python train.py --n_layer=14 --d_model=128 --n_head=3 --n_kv_head=1 --head_dim=32 --d_mlp=320 --vocab_size=8192 --activation="swiglu" --norm="rmsnorm" --norm_place="pre" --norm_eps=1e-06 --positions="rope" --rope_base=10000.0 --rope_fraction=0.25 --qk_norm=false --attn_scale=0.177 --bias="qkv" --tie_embeddings=true --parallel_block=false --init="uniform" --init_std_qkv=0.0532 --init_std_o=0.0116 --init_std_up=0.0532 --init_std_down=0.00636 --init_out_by_depth=true --optimizer="soap_variant" --lr=0.00516 --beta1=0.95 --beta2=0.99 --weight_decay=0.087 --lr_head=0.00666 --grad_clip=0.5 --warmup_steps=200 --schedule="cos" --final_lr_fraction=0.0 --batch_tokens=32768 --seq_len=256 --doc_mask=false --train_tokens=148800000 --steps=4542 --dataset="wikipedia_en"
Each number is 128 + 24 x the weight over its row's rms, rounded and kept within 0 to 255. Layers, rows and columns count from 0. Numbers have three digits each. The size before them is the row's rms in percent of the matrix's.

# layer 5 MLP gate, 320x128, rms 0.172, rows 258-294, columns 0-127
098:083139161115108159121152117132078140128156141116097168122122134120140088174094160093109106114117142146147116106056115146156140157125131097115154120086153128143134125139114108135150141190098132135135163114119162115114129138130107110129102094121100102091114109130140122121158139132127137142114131129120154153106168103124166115117146136130168155187129166123084181157138161116132093118095
099:101078143115129128120088126101139133088134083120110139124135110131124136147145117146107084135140137164161143141090138136109109136103122087090118150103125106125116116151114130094140113154154130178140148090097132163092144081163115100080108100136168176128141106141131125108121104178105099131152139120183143110109127151124160135100159171128131136151112148166147088120141143127091086150128
102:096081139101127091152124126095122111125117109111122132171089124143171158166112141127116119139115088148122161115092090106109109145114102143121099115139103129186120137120168104179127113156127138120099131095124133078132140192100136154113128089117092117117142117139123120124112138122091077140073138094167142146133133124135102106125164161156184110131126131122144137105134147124101162153136
105:132122155096178134091143124144130121144180133141144150085095111116146164144118139114122156094092165109118106168170165111100131175135131110156145144110152116185157112146138109140158139121147115106139182120127120134107090105125119120137108150123093129125094104105116142086162144103138110143098117133138128148134111137105129105122090076174133156097164151120079152121105121104104097106121
096:151102125139108146112124103182170137137139136141081155104137180118174137130157093115085088101092138104119089131126145144134105134108113082121133128095119121160116114113118120145133092138111115115077146111134152104148162112120163124116073141124136111185104146117125178130101114132122148110132148087106136165140152126140118119131105082182143119170156173114137112133160134149124148115125
097:094130158134139142123107104115105110145116133116153212122122156148124140160161148124120099149097163151111111127109142150120140167139123161127139142147119146133119147161133125125116114167150174175162135134141134161126174101151147083124134096112137157141165115167133132091094104124090146126138189132117122178169144145099109125131110097143152082170128137118156166110111151111117113114135
094:106133133142114121162080176159128076151142136103111105125126074107088107124130105136129136099113184157133152127110149144102111095091101112139115093140140174129120125142168141121124135107147131131187075156159129146113117120151156084143139106128115114132144179154143098114189140141142150120140135171155086131155129122128087127130135126165128094151142132116117103117112163143141108148119
105:090121134126126094145125166155121128146125130104122127149146136132130141133170129107125121100160142113165123145082122116114120121140139153085101119141111137108129122126086100065144111107131127187114180117126144126129131161146119175119109165154104129148151140138161093123155154184141112105175151120131149130181088171149119142112170144150121139140093117130089147102145150069147092139125
098:142143140130111136165063112138059109152127142153139141153139108128181163134111116126122119127115155142096085168115128143169108144089103139161105141127175139164131105123135149099113123170133123139106128134130113093150151169140102088142153162123146096125091112130108099146131106150134173145151134100142165150110151103142128130102092113119162145129117142124133139161157116171110155074124
103:127135130141122107083116164146053101128134133119138127164133163117144142176145156147141086158106125113164117124102120102113088139145124135140081156157143135163122090099108086132120163163161129134149175148132164141119143107093144121079122100136120118137104116086147157132141149117140147135113092132083159139128116139101123108145124141138084130155122099128110069104146152102156105103113
086:091107107140103150111137146122138128132137141154163124193156124126132166134150132121166089137132084136161120143104097102149157088169144125119102154122112147139151144136164107137116149128128117136131095153152099108102137117138118143100120143114114115147138085106131126121151082101144104155170185107106068190169135122133121171101121158121117151111113143129086166142153158161134121152130
091:088101122110148117078110129180140170122142127143100127097129138156128193166136138100152139174153138131103106158148127123161102154122144089126117141129127109123176123080151161138096102162121117154128148119126130115129122141134131147127171116179106126120105141133145120096130131132131106182112133139160107154137098108102119155096133110102152129142123091110112176100126105079111084111168
099:107116138117132124084088154157134155144150140122115173119131106103160151188081094136148143145108126087120183118133135125139115094132132129156143112122152155159179098125140138110123121106134072094125102157126136141117103151174108133129159113087115103129168126175137101098125135119135078135128153082105140138107146096098105121159150088160134160121130120097116117143123142135117079126119
099:123125115132095110151140103119143140174091135134153122174125087129132132160144068114118136126108127129127158107121119132130136148138112170150081097103133122131103123110137121157163163087128151184109111160150176169116150093141139129122123095097109136144145145126178123090132097167092157080093155120128168115127148112138165086109126111125128139151104110140126128094117129159173128154099
102:098122141133174173099103110143113130126107118143158189115122115138102169145163153136173141131153142106118078078171149129164120159095146145112124101137136164113092148137134132116150145151136142137156133084157145100114137156082144122091143110134129101110108154104142116137099132141131109117125086139147109111089148125113179162101121141122120128128109168147132136128180088097132146108088
107:095104089140117163137107107152138108118133098105109132115151138122114130134110148145138168135129094130123118121140099110145141125111146156103110095123112152116140171143084098131119116151116141144119145100092129170135135159104138134148109118164115153127102087142127099147124144153081164088102122118175111071158139121156131116154123073106137091127139116067058151102162142106136113171144
101:111166105105132138137135129147125115128173110136178146127154159125169123150126155129152069095107102110102128160066153120163150152154133142128140125138116135103167133177097080109123113143133107164128105144096142124153155125138125153141098116114080128167121126128153110158142126131127127157135105124151070139130160160179082169119152140093128104126116146114139157128125156078106133126132
109:176131138099160124125118112140115103124141068132127137119100120164124096191126119144082122153114100115135116108124148151135169136084159163124135169123128182137106123158136127149095131128143128111155131088160128119118153104134120104108126129150144136116146128134187153145176150110052147107132130159139116117130153126140120133113160138097106160181152137134091115117159140142123171152097
097:119118153139089130128130114142132146156135124117093104157168125132159189136145134110121100143135132148133127167118109133130151142137130139149144117111163109120093187114113197102125138105117123139155109172108112089086116108155146157132159129137152102086115120126109106165135122096122146060122119072166147113115175097117089130136083108111150143120117165132131112112163111159124100121114
102:135137125113122162122157165118115119110137102112127142146142143144167158175095128115110123130104136161159130115095151124154122110085123127183104061131119146123127085121092128115144114113099116092099169147202144118120093138136094142141138127168124123148110103150105126139131110126114079130094133095167142132151187095119096138146124096107152148131084166151141121139135139093143119099123
110:081139104120178160087129143101114127108119142132154159184124145127120096154146127142125146103094089154110078127112154116121151163148117165135135130153126170132123093162132107178129151117121094163170112109122146128135115136130103147128120130151125122154158150106101131187116107124150118162124102116159103157127168137152119122139104116165131164127121131082136121107181111086105101173124
105:138112122088164185124131126145169128090168096136092114150138163140103121148112103162152133132156088135088147140173092137170132142149114137166173125132103148167152127111074126108135141138139125130149178105114127151134152122109126158138146148133104131102099149130133154094165121126092153126144144167145119089104163123156155145112132142123145091115109109096145114191137158133118132157140
097:120135148084131137117098103154114137113113138114137119095132144127116106148131103114104095150118151107152091115082108170118139124142157137136186148071135161138145138107125103137143038153118109118140111110091131135121123125107153125143146084168133119073132083139136112120134122117120122110113130061172131116137110143121123172104096150136106146092106156127123125111153150142079155154120
102:100111134144115138107150191138084124183153116139104133125147121117131137086115150137080097156101146119135125137147138124119106111143099117119092118167118161122125123111121102107073139089133142137115095128123181097122133122109091115087090114119082098163105098127169178140121142099104147156120155145156145155109104133112107126128155129065151123094127129122134077119120144132165145134125
102:110128110076121108075133125102138129125166097098143124119124118128127129108076186176104179130112159112104126114144132137109132134145127142142108128148114118142122119157143101123134137163093153146155142083084107090111100097126146126098057176137072129102176153146116124139161146132142129073093129114138152118118110136116146136166130123149147095099123133133098143125132154139100128149134
100:052115104086090116123145089142130115139142106151125131153122089085117128130120109122141138080121118121138118152165174147121124171084157151120088095135103163132127126103156118120135140136137151135154132123113151109168169124142114092145088181161110135111100118099142148104119128112160136124144092093185154123120135166127140149096141137113085138112121108169135143148117138131099135084125
103:086125138094138132105106088121106146130154081115120185119137106113156106128136106082137157074121164127146141163103095165150094125110158147114106117143169112134138118110112129133121112111118139135148120084125128081119114088110159135147092088139098099102145130113111103119133139115167111085128149121145126134167120077121144124156178128183124161101148113146129124142134159137077130105118
096:078135109086117148119113095139115113108124188126101133130157127107114118147110112131169109085148148148123125186140115141125167099118140110123157137135130114132119131165099106104108119091117174123145122137124115179088153109117157137111142147137094125106113152114133139150154143099129081153168124113121071058115072157124106111117154098139124140133119149139090124111148159110150104145148
099:115144137121146161095130123124124125158167114150167141134164141094112178117126121111093146149136152125097140118171155126127114125078090128145112098137175124129102143118148099122125170115144127114132165136127125161078138088080115140134152130157128114157148121111129141115152120120108093126112143121117145115151109146115152080123134165116137098136171125126161178130101219103106097115158
108:121169132129149174104089120107120120167149123089117172103089140084123141144144101130109140179120130169099106077153143126103110095118159111111141158127121133149118157114131089149125120088109162120103102158107154117116143142112132138099087133125093115102123105117129142081112103141109128149096102165140073117123122085114170147149154124102125129139129144113136094131073111102151165124139
095:119134069115082114125107118119122126114088115132095121100087162110147137110147139130172124159157133108099123114156131137083130118135165110096132160180105084176140110128124134147167130129101130132114111116100113129126124148103164143137132104132094110098123087192151093120192131096103102116102105138146105109129149134122156115093099138148119111083116111127118150134105105165106092130112
096:087148106133188147122109126153146119106110180101123140128140151151143143126128167086119138168153120130103111115096126113159174121130111128166108171105141111166126079123120152168137133113145107129118119090063135120142102136132124150120139090178126128086139134150153117146169117131157128125149083128149120114129114143156179124125100137124097117160165076119116098155121105133116136101162
103:148119075098117139079117109103117125087169120117088134119102124115117127129117132141104107124136159139147105134169152126128144169129095145151119123096151078155147118159112113113121145162139131178141143099121143127121119164158143159088126089121107129121171133136115147142137107096139165173112116175122138122113143128135132156088119112081183079165122127147123127108155100145061113123134
094:087167171118073108132088082120152127129164106113138127159135119117112196145116123127121103133086116135098116147121130125097105119140139129111098153162128117105137129114125128180137156109170119156137121127090127152138111118159092137112144139153126107113106113117155078139100107136108143158164095104162079133152171110093172153131114143109112134123140070130145103144128108144172113119139
087:088122124128142162135118158147123137108130157156193123146111116096122142129110158096091109114131114151161155116135121121120134105084119108108115111088173153165106172124145097161134122142142182174114147113118106089133093097146122125132118120131133140170152122133178134107139101056126128162135122172143110133126109125158110118132161134136089119134097167106115100131132169118135175133148
103:179115122149134130127098127156113118098122096132104146094123133124131142130127102127116110144146095122111125145120129093139096168174099103137095129084141149112091099139150111133124143135129162104158063134104130127131148123137141150157091066126117122145183096120104139125175119122109113137080118090147130072131073131153159117100130142105129099135147134101157119134135101126066114138161
100:134118148120141125112086145120132180131141114136120157142102127073117106146130125112082126120115176135120145101143133143110122227142159107108115111122123113099094131115133164120177149104127117121139099112134162125140116100124115147100149118141076150131127148174131146160127170127117127104108086089107107085103117157163140164142152111140111165126144126117157130101158159154104140116157
# layer 5 MLP up, 320x128, rms 0.17, rows 258-293, columns 0-127
110:143136098151132119150134095141113149134143110138111144147123103139110132145131134095142118120145186099159124100133156149084124139123121144132153108155131094145116128149149122136160125108038128101140140144145151129112151160135135115160119128119111122100158144150136136143107130077104079136066154112138148122150134097147130134190107136184111132135168149102084181132140117101117103174107
104:164099123152152138117172153155154112118131108118133104145147073142134169112143106137154167084137111111138126110156153127137132101105171104152107158147136148118176166123127139114154070145126165086153077120119134092117112104110109147147139153126109129087121152132120106124144134113180155101157117144087113116121095134175154133125090127126127140123137166165111126117125109086079129152127
103:102141129149152131134125111156129137189145135147115073110112166078172118152081143094100114147142178085136157118126137135135112124134112124131141124108128129140104119130141119093117127153089133172102153138099114133124104099139155100099132154109124160123147119143168139128126112168144146105165149154109091104115115144118149124107166087122093171157164100127132157174143139114177130175142
098:156122143120125121112196131122125127127163124120159160094159118126153100128110148111122124096155133142100132140079132119142123142147139134125122112120127115120163136152102130134151134107098143156204161154128134123124082226124131121157148121125116094117145134157113101180170138120115099116093142141144118160120135111103111084174126118105121114115140120086140178149148117120132101103156
096:152144139127099118129154156097108122139153119135119148114112168149114130140138148146111116101137105126170144092098135145176128162140174116109112114155103155127174093170113110103124106122122129144123156124157103114173143159125129168105102107149105165158139164084118116119111166143156124143126119085108138142138112144121144152065173125085108170122109073114120165157123122125142168098125
094:136142171149170124109134123129096147091111129121136116120135152109159136128148123123130071136116159077079123113114142108152142147164162115168123119097158143100122169104163107113126127124130110148125150125092054141107130124136086173124135116120100140158139136104109126116125092087106165115146138129135117090102152114141149159069097130109123149161149109136115170119127141146118108125191
099:128147110155089127171126136125133087109161128133180127171143136140118132106114102160194110200113144111150115106159126152134132119172152130137116153152159130160134109143127133137158125088107118109112106116140149128112119201138077147158097167122107121097106138099130118100142118128100109121124141120120134144088147177081115116126114106120137119144116127090136125139102154105096110127082
098:108176080097141127130126128082100116113112133104129123157109138124138160114188121099161149136129117127089129118117122113081149128134129099133123093085107112144121123090090116111171134112094083141066131164146144122142119137131124175132096165116117121132121115113136094143101101120129099141166124085126139140144105140129128159148104147148112153177162119154111088112130153081139143154081
096:097128139161126151140128118081165117085150137154133109143145119117107147135159118165152126135120146126084150140114156157111147116104115103128131151119122131107116136124150161162124140068109179165175123127148100145092120145115074185140122083107131148111119089123106125174117105095108137120116156141097158140146109159148111128140062139111104099176103120092115142122113133118109117099120
104:091149143127172125160114087148188131121111141096164139151120110151153128157110133133143137133164126148119162137166130082150099111129125122141144161145168124131106141134087132152136145171118132158171114071160136139172123095105118154172125099140118096151134170148138121132145168121079098105149140134142147121142125121147103192125146130079132143103119153105145159125121112148096104121125
093:105135171102117154084123160131132111133126147124106093119128108112129169160110106146180175118092161133113142140113183132124133120097124124091105110140112112094135120141156116097069117135152146107117147111147120120140122134119132134118157093139159138094106107171081126133164147199134120128153091133118158105168150138111101085136097134132120141125099124142146119165092100109106135101168
095:140112108146121109130153128153173117070123166125086102197117123078109090118129175140107122128126117151098115093128131123105135165158128120079135129130138093141141186123145121114104122167132125135144122123113123132094168140137158161149153106143153160103142158126081118108109146114135105112096155154168173144112133087147137135103136114153114136144159125098132114128180106135143093104125
101:175143169123126118094120102155099143177156102126100115139125115123128140169159129131123158112119118192165121142085143139117089097139117181144097144099152141095139126142092130135119165141104133132106103124112114067103100132124167093125104124149122128124114140131148113103092139116108128115100107137172137149129110102122114117116116136074127173105118131104118086149160141136177170162110
098:146126097133096152104119091147186107136127139115109112160119114153093110158138105112121101108120126104166114090148148162137094138130136146111089130116121127137133096119123123107122125061137116116075128137150133100100140138136111135154145125150118114154155166095140153107133170145150142144140106114105169161130157129129134070128195108126099180135099122118109101087152142108187126124126
100:132119088127157131117141151095161099118124118119155091132127164146122138143086185169119162097114107089138121120139089165090086127101166080134120127154105168100135114128129098083157118161117136141121173110124123103136146093135091118097107146093138126095132181106098113140145159115162140167094117133108125137203127111119124121153126109135143141122163110156132142123129115126149131108129
110:116113152101101139147140102088086123115159131165131079116120159174146096135147140106154103112128157131142144082118105127191136152098112205112120141129114117122118123095183129150145106101120081120117098151144119124085109106128112124118150124119126151140162112131169147122102107104126128155159131117097138130109105138071150131138123093161161141144141115154108120148119100122109091093104
102:132128150145154144119104120093074106088142138125099123149122116150101143123111119108149127111148107137121154131163121088168128073161152083109115092144147127126153158156145119106119138118147141127130140120122110147166125135145092098143162100101125137129095143130105118158150173153121142189182084126114161126120188143135160127140068144123128171104162102120107140147144113151145094136132
116:128188159133139116151114141123109086112096155095123127136100132120130116110131111103158140129123137126127143129118154115117070102153154126096114136167115126118134147139138154091164134158096110123116142121140102172091140147166169145096100138103096121152119083110117128143141129129162145150125158118148165120116180135083177153132142086136093102122137107126060142133117120115121075159166
097:146119174112155146137118165146138137106127138167142118115100093147061089153170154097107150120133103132081135102114107131090111138114100095119137127138092129146142124107122112131089101234115119137146128074120152146158124117129128113133126127118094140146120148122104158116153121121103134129126149129139146134150142172117143098137101137139097109152143093137097149161142174130110142164103
105:133113070112108094110158105109111150127141139194140185122128103130137135156121080106121112144117149141133104146126111072104123131107099140124143105125150154136089083140109121133124129128099132169123133096107161141134088149117112095118081103117114135127141116111128141152060133135139092128089154133115155120121117134090159120064103102158142154101136163141131106111123128149132084107107
111:103137105150158150138136104108159112139164111129162093130158179086119154116093113122170121138110166102147132136144137098163119109103161088112099091092124108116150163096153120127145097143140156098112101115140113164105130134150143162128107125096090123137145117093102147110139084100067122122141135103113140143123135145077146167094091132102155136131130094117167086148127117124109138145115
103:187099100134137175108102082130134175074130144112130116154152131117124143123154067121122108099120104135093110135128129154125146151157139178158166097142143109105143094133148121092107136134091128134121098146106144125140131109158190121099117116072127123095170114135119110135113134101134129113110120161104133104134125134122105141126114159141155145120104131057163146133105083126120135100133
107:141130145131124116157130127095120134123114127106198162157100095107138148156106152110157167170159129139117175122155124126079176073134155095113130128130125105104155111148143140095125114142149129155122123187183154143132093125130145104098135130158137121145120103121135157152121143082116090103118076092124086127124131096110167121148128132167165147141119156141135157120130097104128124132122
094:082129144166120137139147129138135110159176117121122091127139149121128139117138108136122124131077090135149134112104123142136153133165107123128149166135142086121146144112152145146123159130142173160144151191112113117142113122135157136111201089151130069117117131181128160178145114108168104163113124162089126114147131136145149159155086136144112093094153109106129142101139097126131144111113
099:153128102135106115097145108127140159120106123124160116105146124116106139130181152125089179154127133110111126127157128128139102169142180128125084138092137099138129111114140088132138140088124130136171090163149141152121145146107149130112095166165092149175118139163150120145137140123107162129117118148121149122137111133152183135187104176139123154130150175161136109117114105136088083161137
095:120117083131153154128119139105082123098131131160125123098120145113133136140163154120155146134092165127166122130135130130165175129132106134138180110101128115075106130087166106140135089061153163154113138130095127101132094119150144153132129080140137136161134134150135149151138134105143094120135155162118137141173130131142143141174085111163110124145107187156090121088132095136132135117139
103:099145089097181142120151118166141179118143133134146159136125118149153099141112136152129122115109186124118166144147106157090123136141145155118106168125136152107150125138127139132153127112100128115126117143107102105119073133120175120138102143141151145119088155131104127168119138129125084096129119116134115118081149085174142149170135103127106137122150198148124154162093131136107090113081
106:102091173143142154127093161153152124080111152137130136105119109118142114142131136099114154077095150111163135118133098186171117130141085124198116128140116182141118111120149167145155123125133127109129138131120111133117141121113092088121148146112145100104163108133119112080138105148130134126103101146125144132133146074124153115152081112145169092131144159124146110091154118155086153137110
109:123181151125118108134121128102082130094149158097129095126153139121138145139111140123146118139141156158076139171128122120164159088122190093162136155115147129154140111141083141118105133147172137118104115127160142085137128088138112130135154191085144110131127133115079137107140132112182145144097143130174103109135117083106146145143115108147130150143095082144111155132143142117118114141153
099:097161168171130123132137110092207147138140138131157101169130128125103131101158133138115136102171142127099103114133123180129185140140134158131116119095114127175138133141141121110130123136162123142078106178135153141132120101156157120091151143129150100145088130111128132128140152101098077129146122126125128103137134096076128159153186103132109134131139153101139153119110104110140107106095
094:138115083156144209113147129117106136133125140112144163111140148131131161133137129137103181159113117075098130155097136142128094169124110135094107112132084095171129105176152139143093106135102098135140112153116105127139128103156153153155143117140121132101150112117159137120137129118110141177150137126104087168158131160088137120117150144170153139172098105088124106125145105120111132102153
087:134151127141168129141111153112145117138127163166143114097114072091167125135122096120145120088067136148178116143130143155059150122136105167106105135124113122095126176094126144130139142126128116111157124149148102129105117183177107098098171145141123153119152148107172137134148148113132112130130167088129135170138093146093096149156121110123135145129135172136133131116126118136148161100133
096:174143110182132140111149168155100131158124117124139087153149074133133131133129121124128096123140130102127110149147158134121122108132116142141137101163107081077101158122151174103168142117133131110105102125148146110117113165165132103116133141140102124132133144133137104093095127114123128152122101133143094099156076175108126079167165117176107149139084099147120134087152102116168115111118
097:146086107134176138125083144130131153139133129129140155137105151140105126106159124127099141157116134165183138158100167114135095191105125112140135092170117117135152122177148105192125144135121189133143145115097169102152113163151131136100123102095149157129128137127129138129129155119134123124122137129107153106119097132135146172129146092162114142114171107127067164106131153126158115148143
099:173096101147144138120158124141113128079126121136143123158120110160139066179114114120146121074118117101136138146125101151132087145148099123132112097111122128142128092138154104140185116148087081093157140136148152140089152094144139110119082108119166121117183143104152108130129148107098126133121123151132141141127151101163086123061137105131129110124142108151156114091154138145112142113137
109:109090177156159125103127131187111114109108159100107150095114144135118108108144147082137144119122096134148142113138137096128087170088131079129137126109171102160128129132120102139124094111185110111138120125056125075091141139102155124142102107149118127140149140151137120116131117144137143161127145153168122104139122149137088073161149133093113108136138147116139098113120131115150174150132
# layer 5 MLP down (transposed), 320x128, rms 0.15, rows 258-293, columns 0-127
093:140111137128111159107115182121160130095101106135137127125124128137095123091102115104136162138110146113140128112127151076090111144156096126116200139137124142105156102129127094096117144137074126143143160140135107088142127158133136094104131131074088084111109135107149113163096138104085103095116139130133109118140085161117168131145141168150103097143144164125171134130092100141148127103135
109:114119083098129160105168124095154168107107115138087155108133118108121123171120160127103125113139113148141139109126161118097087073131151138137122107079142137113140172119118125141122123126150078139142210124137111100103138102144115100127143154102081135139079104121131161122173106095126086144114115130137093137103097130105071109132133164130136156124119126142098109130114108124133152139153
108:089114150099144156102080081138105123116173123175132136108132136127127167147114108129122126127110167097105149098110136111106108122129122150099169125116144158154120103142145092126142121147123113156104171111117148123107112156110135142129164146134123166127135159158138106070139124189138109122089126125150096151175161093170122156124171112129162132105108150141075096113115153114087139142128
102:123110140108099087162105178135153091121152100082117133132158103127116114144124171128114158102131168081112140126099091133128125134126073170126121145121115117143136110124115120149167129145131118128129088129093102114152097167127127060146123155094080082127089132115114146133157145127101146109116146122135135117149155122143151109081090096136078155182103150140128132135122147149113113130117
093:124145141153139159124150115103144153126180125106143149106136183125146120149123170072128124109105145110100072086123104101112115136150086127141170166137091172126142105132142130115125097135145098111156076130158164154133179131103116137170129128112110173103160117131166102120151152158119103159108107140153137113167096155138166088107114141109088131121120114140140141125119112139107136133131
098:144136155143144171165094144111137127164093133158148129129156125128116105114146134140065179160162149107135122115131107091152086091116136097122145111135118125086123119085128095136135130154143103128163110183111120137132102180075087139149155117088116158094147174110124156143138100118132090130129126162120159140115112135140134174153129139085116142146146107126117177110145134142122146131141
098:145114125133137143140142168152101133089124110136100161134114141132108148094104148138124118162169107121151166122138119142124184155153178127143168124113137122120151126149163144132143144128168137098114141135152142154083141137156108168159079129094093123095119138146136080152155123102115114144083109098130144152105133105103145109144113112127144110128107134158085134106193136167186088133144
096:137125144154152141163092163123152132122143127156168173153135151125171112126102137115101161128129137167154146135122109109122111114126192137138126100102143144135150156111116124124140085107098095148151143124139124141098117167145071152115157087156189034141145111092134089122145113123085105099145152128118157110130118141131144134123127127143143134148137133185115114129140135125149115128098
093:135137151119128132102152144162126120113109138126122155088132132108139115091135083083121139155112141098155105096140096098104152123136122117121167100160086067109136130116133133144134115133179102101145129148149161133095136120155143158122173172155122225128105148132134171117137145169090125127100134141131118106137123106110133111116124128150138148097162083138173161132134128117126107136092
097:096180145177162129133118150142140126126147128119116160113123132126111123120151150118171135118105144148115185138101089111150113110115149090133122156137120075129118115131108155176149159123132146115135103152155128134138111113156139107112135116097130159151139149188142119134133139194098093158122125135143140130115085166128091111161105090100192135145131142128154165120118151143137086153090
094:130129140130104129078103170150122067126144134079122118120141144081132172129157103160149123124137137152138143145109124122159165107130110110114113082147128107156122134113178101133124095124187131154123125143157108118115122120072126138107131124134170191122109089096110147125163093176129096140159151173109156129136139125154115116120112160131129177142128135138134145159120114156088148136139
095:113161159130138158125096110105090151163119099164154113112139125155171134135128107140153116125135127103122125102091119084155107126143130168140120109127160145119075092150102124120172116102149151097150094138146093150130070137131140086082132121128104099130131129093156134136113100123121137115151093128096128114088106143129134120154116134125160119139124154136140137158070159147111170178074
100:114128144132089119120118127128124198143139140104115131174138143119134154169109101130099122149092132144110086132114118140112127133154144149164142119116107128161091131117101130166146075111164156133151091106158084120121105197124115156117121134138103085107123181140163116096146121125110120100139172089130150135121095129135087136118121105132082144151110124171134117171104127113100110100154
091:150139134130076115122141163120159125159156087121124134115108182120192147163162128108146097122157126133124120078105122124145141116162143131144096112099149127137144131152105119129117147116133119097130134107103217113163151109150123100115151141121181113169161150150114155138121138138133140124143107140116117146112144143074173122126137134163086139159135107097138109134098151135142106156087
106:103148167149155099083131125108125140112141127135140172109101156101154154115149127150135122098117149171123118108119120091115147174133123132158144168184135137149098143123164136111164114072115121142160124079125104100148155136133155114111163102157082100117128159131116152119119155095127087088126111189159102109097112102135125108145144101145128120126128138144148163156096118117125103115173
106:139116115134120152157107154130139125145120114078124131153140141156127155123134150122146111108128126156159112100130100084142140143114140143170118148118112190105160104108136093164125140155128089132164143109119118103141137130146129098112111116120150099106170164173150154167129087113095098148123160107116106089118105126117171121126114082116131132086127151182086123138101121177125153182160
098:073121161126147116077113164143112046155143119130172127181115138101096127076097117122173112167144118113148138121109100095158081133139131134140129105097116104096132167122140155145141132126092121104155157111128113150140105171145128145141143124123156117149083126163095162137111135131114122099163105117139108153135122183147145146145102113111148127147143132104118109120153119147142152126147
106:149169123156138155162129158115113138117071164131128091115119123130119105068121147108160154118121155154143146148146120110107103143159125145111123101121153132133142144092142142109141119148079188145101170154136136131110127112141103134171087144131133124125151136101132117135103090168161127134125127114180161110168112133151174114119138143067142122084096117099117163124110118098102126124169
091:121113122138126136137138102104137043123139119110119139106141149132139125121091143144125116166135138152147149167163178154128087091097155143107099057113128091146126101146153153156143121140112100150118122146142128108134144141049119125127137144143134179134092094117138127136165106118115106136138083108159135128109135138144079105117142156127141136157175124114111129114125084121159158154127
105:090146139111099094137131132133128102093139142163136154165142121169139154120133120086091116144120082171166119158134149124109131164114109151109095093040117131117106131113134110134169173132098108164128129140118103121109138153141130092134126135092102108128148137165139115113086100106115113093137112125162112173088128160113159122139125116131119171145127129163116121148113136096148150106083
103:082156117102162094101081133115129108119117115112160113123159159154151137152126106102161115122108173115134110128132135128157141102146148136114090101122090128089098132136111157118128103124144136140138096088091150173112107167150162140116112139130110123162097124138122110118102112106145087106101151137110117170141128137113132185133100075119156102153161111140120089137081106141098071132108
102:114136086116058095151100142112119132063117153131136085140160119125115142166117098121150129125157139144105119166099144133071146141103127131116149105117145133094139145108122129167127137126090121086125125150096096096143154171128154126119134097126122130122149120126116100138122119078132082120100096063094112160150156135160172132137131120116123151170117159126139101101135107132166123111132
103:101107110077111100164127172148109123104135137131135134158158166127102165119116125131141169157124126131118162159111158141114101121082105160162172121126111171112134131147140074119134130108137124147146155125169150143160132110141108145125100148109158103157111121097151089143136163161086142137122120090114131143114145101122164154103144094144115122127090101125110056155133150104159105094125
101:161090090109141107150120155124130068125152126099140133123119113116132130140152140117158117119128096115135150135142133146135111103141139151168125182115141154115119103130131142114140139148067132144120124115142129166135103187156128120089117116057115035134108101156104143142129161111159168164140124127120139142143134091140135102136118088105160140107074143112124109106142118155107125121154
104:132096117164110117151145134144148089106101123124084150105091103120097130142140116128114148143181163124191162118115134181134082146114126151137156154155140129118107152131146122119191115101108095103159107157131122166098100112151142133102127146106164121156116107107123136159142121096094113113119108173104146156134152123115113143087135145100127193168128164123136097134119100148140118135130
095:074113069129164085104154089131124153153157128123160129151095119129130144112112120115139126074103105134143133102123108118152094151132128162145119139083127113123128149118109114107138131143104145135149055127115140152148096138138100147149128162151106089117121153116106137072129103132112107125133103147103135118106112137089103145154112103122108173157106122104127152072173129132151121067150
101:151151106115112139149131151122129143133133123103143137149154139143141129120170124209094172149076134119172101132154164125104124101159103111142102141067120173143135095133128112108164087096112093114132126157131095118112104128100131100097142125141150108129115102155123152144110119085069150116136142155124119093101131099133154146149150126141097150136166161111151136115170138088129122122143
103:112101155127134148084095123106152134088136139146167132113140146112080143119134148097134120106111143163133138115156072153139140139116114126161079124132116163138107101128152161124130134169100099122160119168101143130118139142131121157148142138138134081108178138128142145080172128168118134122122128063139119115143151112121089131119108140141194135170116147131121125098100121094105127178087
107:128150122083116136112113132115144071133163159091128137125124115116166185064103125101089144112156184146105129107150135148150092113136110094158130120172113122103090141123126127113122108131155117142162146164103157146099153119105116154124140094129167170137128135102121130141135092086137081097151097128133117157151152110093148124132161108120101110158158096134108116132126136166122096134109
098:115185122145138132115067133169144134128124126091159100159161097151130128082156118127147112136119115134141111099105136102142135109179160135141109189109110128105157146166109132133098116177109117117109073100119160150124121116144125100098102106064131122070118110119138147128103115118128140108139184142104124142140140105138150160129116123108139140128160166125100099105120101167152126137122
101:133092147119145152134099112139116129100123087132086128159166181132134131142120118103142062186147140125147124165133177135101170131118123123135116094179134194127154131139131095125116107153158122111107128147172130149134099128141148130106157117115163077132135112133131128121133130051118122124111083123125127088127116153191137117122091141107107148133109119125111121133147148140133126162130
093:122112155158117148133145146130098146137108142142121128145163139146129152158093137173082122121121154122099111132204132101125081073127172166106160169111144122091120123136118107124115118130095119154120121098137112114139179101164095165144126110114150104138107096162130119133135142111086166125096114140087136173116109109101183114147132121111141109123096124132155135146157121143181137134136
093:141077102155124152125129142123097141125169182138171112099142124093107134124172145104112108074098126122106160120124130129170092161152139156141118156181166153116159111169088126102122130130105105169129125139131112128143165119125117081139139126136124120136149115163135108135149147176133132136124128144188069159129067145137102117149166116152119114162146123135121141123134126155121121132127
095:098144107132120135108154092105143109146090120124146111137083114113095129149115146124156120130105092095150145141120123108130132097114194156148106112129182097145114136138126083109119115122150141167073136118065128128126122150145097148109136135153132099133169142146158108088095139135147163131130114092104107110166123142108144161150129104114156129145113114122141162051172097117118147134109
097:165100121127128144163171091147155099116138159137153142157157118170129133127120149127105116098180108154123120144088163177135135116109103128120134156109115105090088140148133127076086137136144141103164135132097139128139132147110108144177152111106112129117168131118161090127123123145132129098131105120153112187150117093062116143115138139117120111161102131098109125132156099078140118155160
099:124152135132105142076137134131149125204106112164127110145118137081152123113126136131112161152149185104122078120120126109161147100119122143121125120128110107124101169119115151142061132125174160148146132150137136118166132164070128143140177127142173126117114144110096145135124147105119124097153142134115101158133158126112134177098109094166104114149134110113138163114147158112122116090142